python train.py --n_layer=18 --d_model=160 --n_head=4 --n_kv_head=4 --head_dim=32 --d_mlp=640 --vocab_size=4096 --activation="swiglu" --norm="rmsnorm" --norm_place="peri" --norm_eps=1e-05 --positions="rope" --rope_base=1020.0 --rope_fraction=0.5 --qk_norm=false --attn_scale=0.177 --bias="none" --tie_embeddings=false --parallel_block=false --init="normal" --init_std_qkv=0.038 --init_std_o=0.00709 --init_std_up=0.038 --init_std_down=0.00317 --optimizer="adamw" --lr=0.00252 --lr_mult_up=1.26 --beta1=0.95 --beta2=0.98 --lr_head=0.0123 --grad_clip=0.5 --warmup_steps=213 --schedule="wsd" --decay_fraction=0.887 --decay_shape="linear" --final_lr_fraction=0.1 --batch_tokens=65536 --seq_len=512 --doc_mask=true --train_tokens=570300000 --steps=8703 --dataset="wikipedia_en"
Each number is 128 + 24 x the weight over its row's rms, rounded and kept within 0 to 255. Layers, rows and columns count from 0. The size above them is the row's rms in percent of the matrix's.

# layer 14 MLP gate, 640x160, rms 0.162, rows 387-403, columns 0-79
size [115 102  92  98  95 103  99 102  95  95 105  98 102 104 103  98 123]
[[108 140 124  90  97  64 148 102 117 102 108 153 106 131 122 141 127 115 153 148 133 138 120 135 120 136  97 128  83 106 141 165 160 138 116  99 165 125 103 112  96 118 124 161 175 125 127 184 144 145 136  91 129 124 129  92 115 112 160 165 133 109 145 115 121 129  88 159 162 115 138 100 152 100 143 138 167 117 127 117]
 [156 156 143 115 115 124 153 107 122 110 134  94 162 136 108 123 123 124 110 144 115 148 122 181 125  98 140 135 111 129 163 111 130 133 134 146 115 130 131  98  48 125  97 157 147 163 167 132 121 126 158 105 138 126 131 129 172 187 113  64 125  95 135  75 146 151 105 126 142 146  88 162 109 130 119 118 126 121 121 110]
 [133 179 104 156  98 163 135 112 121 106 113 106 107 106 149 135 101  95 135 155 135 117 110 141 113  97  88 173 110 103 143 138 145 127 131  99 106 108 154 112 129 128 138 106 141 160 140 100  99 157 117 127 108 166 105 132 113 151 104 163 125 126 119  99 122 112 106 138 131 104 128 156 177 146  78 123 169  95 194 117]
 [129  93 152 127 127 131 113 106 145 170 120 153  89 129 109  96  86 197 117 148 120 112 124 103  99 103 117 122 148 101 151 184  89 168 113 117 139 149 140 119 161 139 106 131 140 134 104 145 134 151 127 102 121 116 114 158 136 137 142 155 146 107 136 142 122 125 157  95 142 139 152 126 133  96 136 158 177 106 145 146]
 [116 129  98 147 131 103 104 151  88 122 136 114 137 137 182 120 135 123 102 132 123 169 123 146 125 104  72 163 120 121 138 185 130 130 139 164  93 118 158 156 138 108 132 102 130  60  88 194 108 132 106 139 113 114 108 156 121 134 150 105 167 111 135 155 135 118 171  71 154 114  99 120  91 102  91 128 132 138 123 127]
 [111 191  91 107 133 136 122 127 126 133 116 144  92 110 125 119 141 156 188 149 146 101 139 168 102 127 113 168 146 107 145 112 137 123 108 126 133 153 151 135  86 109 173  82 136 140 178 131 114 106 178 147 132 119 203  96 115 130 102 136 130 110 163 155 133 100 148 132 137 129 123 125 117  83 127 148  83 123 129  98]
 [116 118 112 125 102  91 150  96  60 109 145 133 152 132 104  83 115 148 122 111 152 109 135 143 203 119 123 156 136 104 106 170  88 117 153 115 136 129  94 162 127 137 100 133 123 155 133 153 152 141 144 134 109 161 117 132 102 120 148 141 130 103 162 110 104 139 156 124 140  54 148 118 141  97 161 132 110 115 124  86]
 [159 137 157 153 145 118 119 144  81  64 124 108 145 133 151 118 156 108 114 149 155 138 139 173 134 132 138 140 139 131  92 175 139 147 143 118 135 171  97 125 112 105 112 140 115 125 114  94 129 124 160  94 120  71 161 106  89 138 192 148  86 118 134 127 103 123 147 134 121 121 120 145 134  76 130 128 123 106 140 122]
 [149 135 125 126 159 119 162 181 104 104 148 113 173  84 149 133 125 117 113 144  71  91 163  92 139  98 160 183 123  78 138 146 140 139 140 137 137  81 137 142  74 109 136 137 121 168 160 107 153  97 160  93 125 125 138 157  98 139 105 160 119 137 156  97 114 148 130 127 172 164 146 140 126 122 126 104 149 137 139 100]
 [136 122 128 123 171 125 137 106 172 125 159 129 136 122 165 120 145 141 116 177 124 156 155 156 104 140 121 105 102 134 103 125 128 115 133 139 102 143 141 121 155 141 119 128 135 120 102 153 126 113 158 133 103 148 111 134 151 119 169 148  86 160 116 171 122 135 157  87 111 127 127 161 142  98 152 155 115 136 154 115]
 [109 102 129  97 135 134 169 142 131 152 113 133  96 163 164 142 122 144 110 136 155 167 164 144 141 108 119 117 136 146 130 111 144 148  67 143 145 197 118 145 103 126 114 126 151 115  91 108 104 158 127 167 154 153 125 145 184 143 121 133 116 156 160 107 113 115 155 149 181 119 157 101 114 141 143 211 142 104 166 121]
 [135 111 135 150 123 143 134 121 126 106 120 150 175 141  84 141 106 100 108 130 172 144 165 135 137  99 149 109  99 133 129  95 132 125 148 138 162 107 139 115  86 112 127 150 117 140 121 112 101 117 162  80 128 104 166 147 143 175 111 177 185 112 109 139 126 140  83 110 143 134 129 152  95 101 109 166 122 154 147 155]
 [164 118 133 133 112 137 140 125  82 152 116 143 110 100 137 113 165 131 179 120 100 102 116 154 106 113 129 124  85 138 142 148 131 106 147 118 145  62 120 133 153 111 118 153 113 131 141 139 145  97 167 116 109 123 156  79 128 134 146 125 102 134 176 128 155 171 150  74 116 131 121 138 100 103 122 187 134  85 128  91]
 [ 93 135 151 137 168 161 132 116 108 108 171 128 144 121 134 171 120 100 157 132 130 167 125 184 176 134 161 127 152 161 142 142 121 175 116 170 119 159 113 123 151 135 106 139 143 110 111 110 136 118 130 102 106 112 120 156 100 139 128 136 139 108 162 100  97 175 158 137  56 140 129 131 122  70 149 138 113 132 150 119]
 [152 140 126 146 119 113 140 100 129  87 107 159 103 117 130 105 119 181 116 168 146 147 131 166 141  92 148 141 120 119 172 141 104 124 139 122 121 104 119 166 115 135 150 164 151  82 157 114  98 101 142 145 108 151 126 114  99 146 117 154 146 168 108 163  94 127 148  78 116 148 149 114 126 156  89 119 165 142 147 104]
 [147 138 140 137 126 100 133 146  95 161 128 151 102 153 125 142 124 145 114 120 154 141 129 143 160 130  85 156 101 163 122 142  98 120 124 156 145 116 142 149 120 101 175 121 108 138 105 118 139 105  86 108  99 184 133 166 116 122 114 127 125 121 106 140 158 124 129 131 115 146 167 124 119 116 141 130 132 125 137 112]
 [121 151 146 140 139 139 155 119 152 142 125 119 131 163 115 130 141 116 126 126 110  93 126 130 143 140 171 134 132 101 137 152  71 150 134 107 127 198 119 150 160 133 123 105 139 115 115 120 112  92 125 136 144 145 155 138 172 106 106 146 169  98 163  97 128  98  96 125  81 104  73 147 148 135 172 128 140 146 119 139]]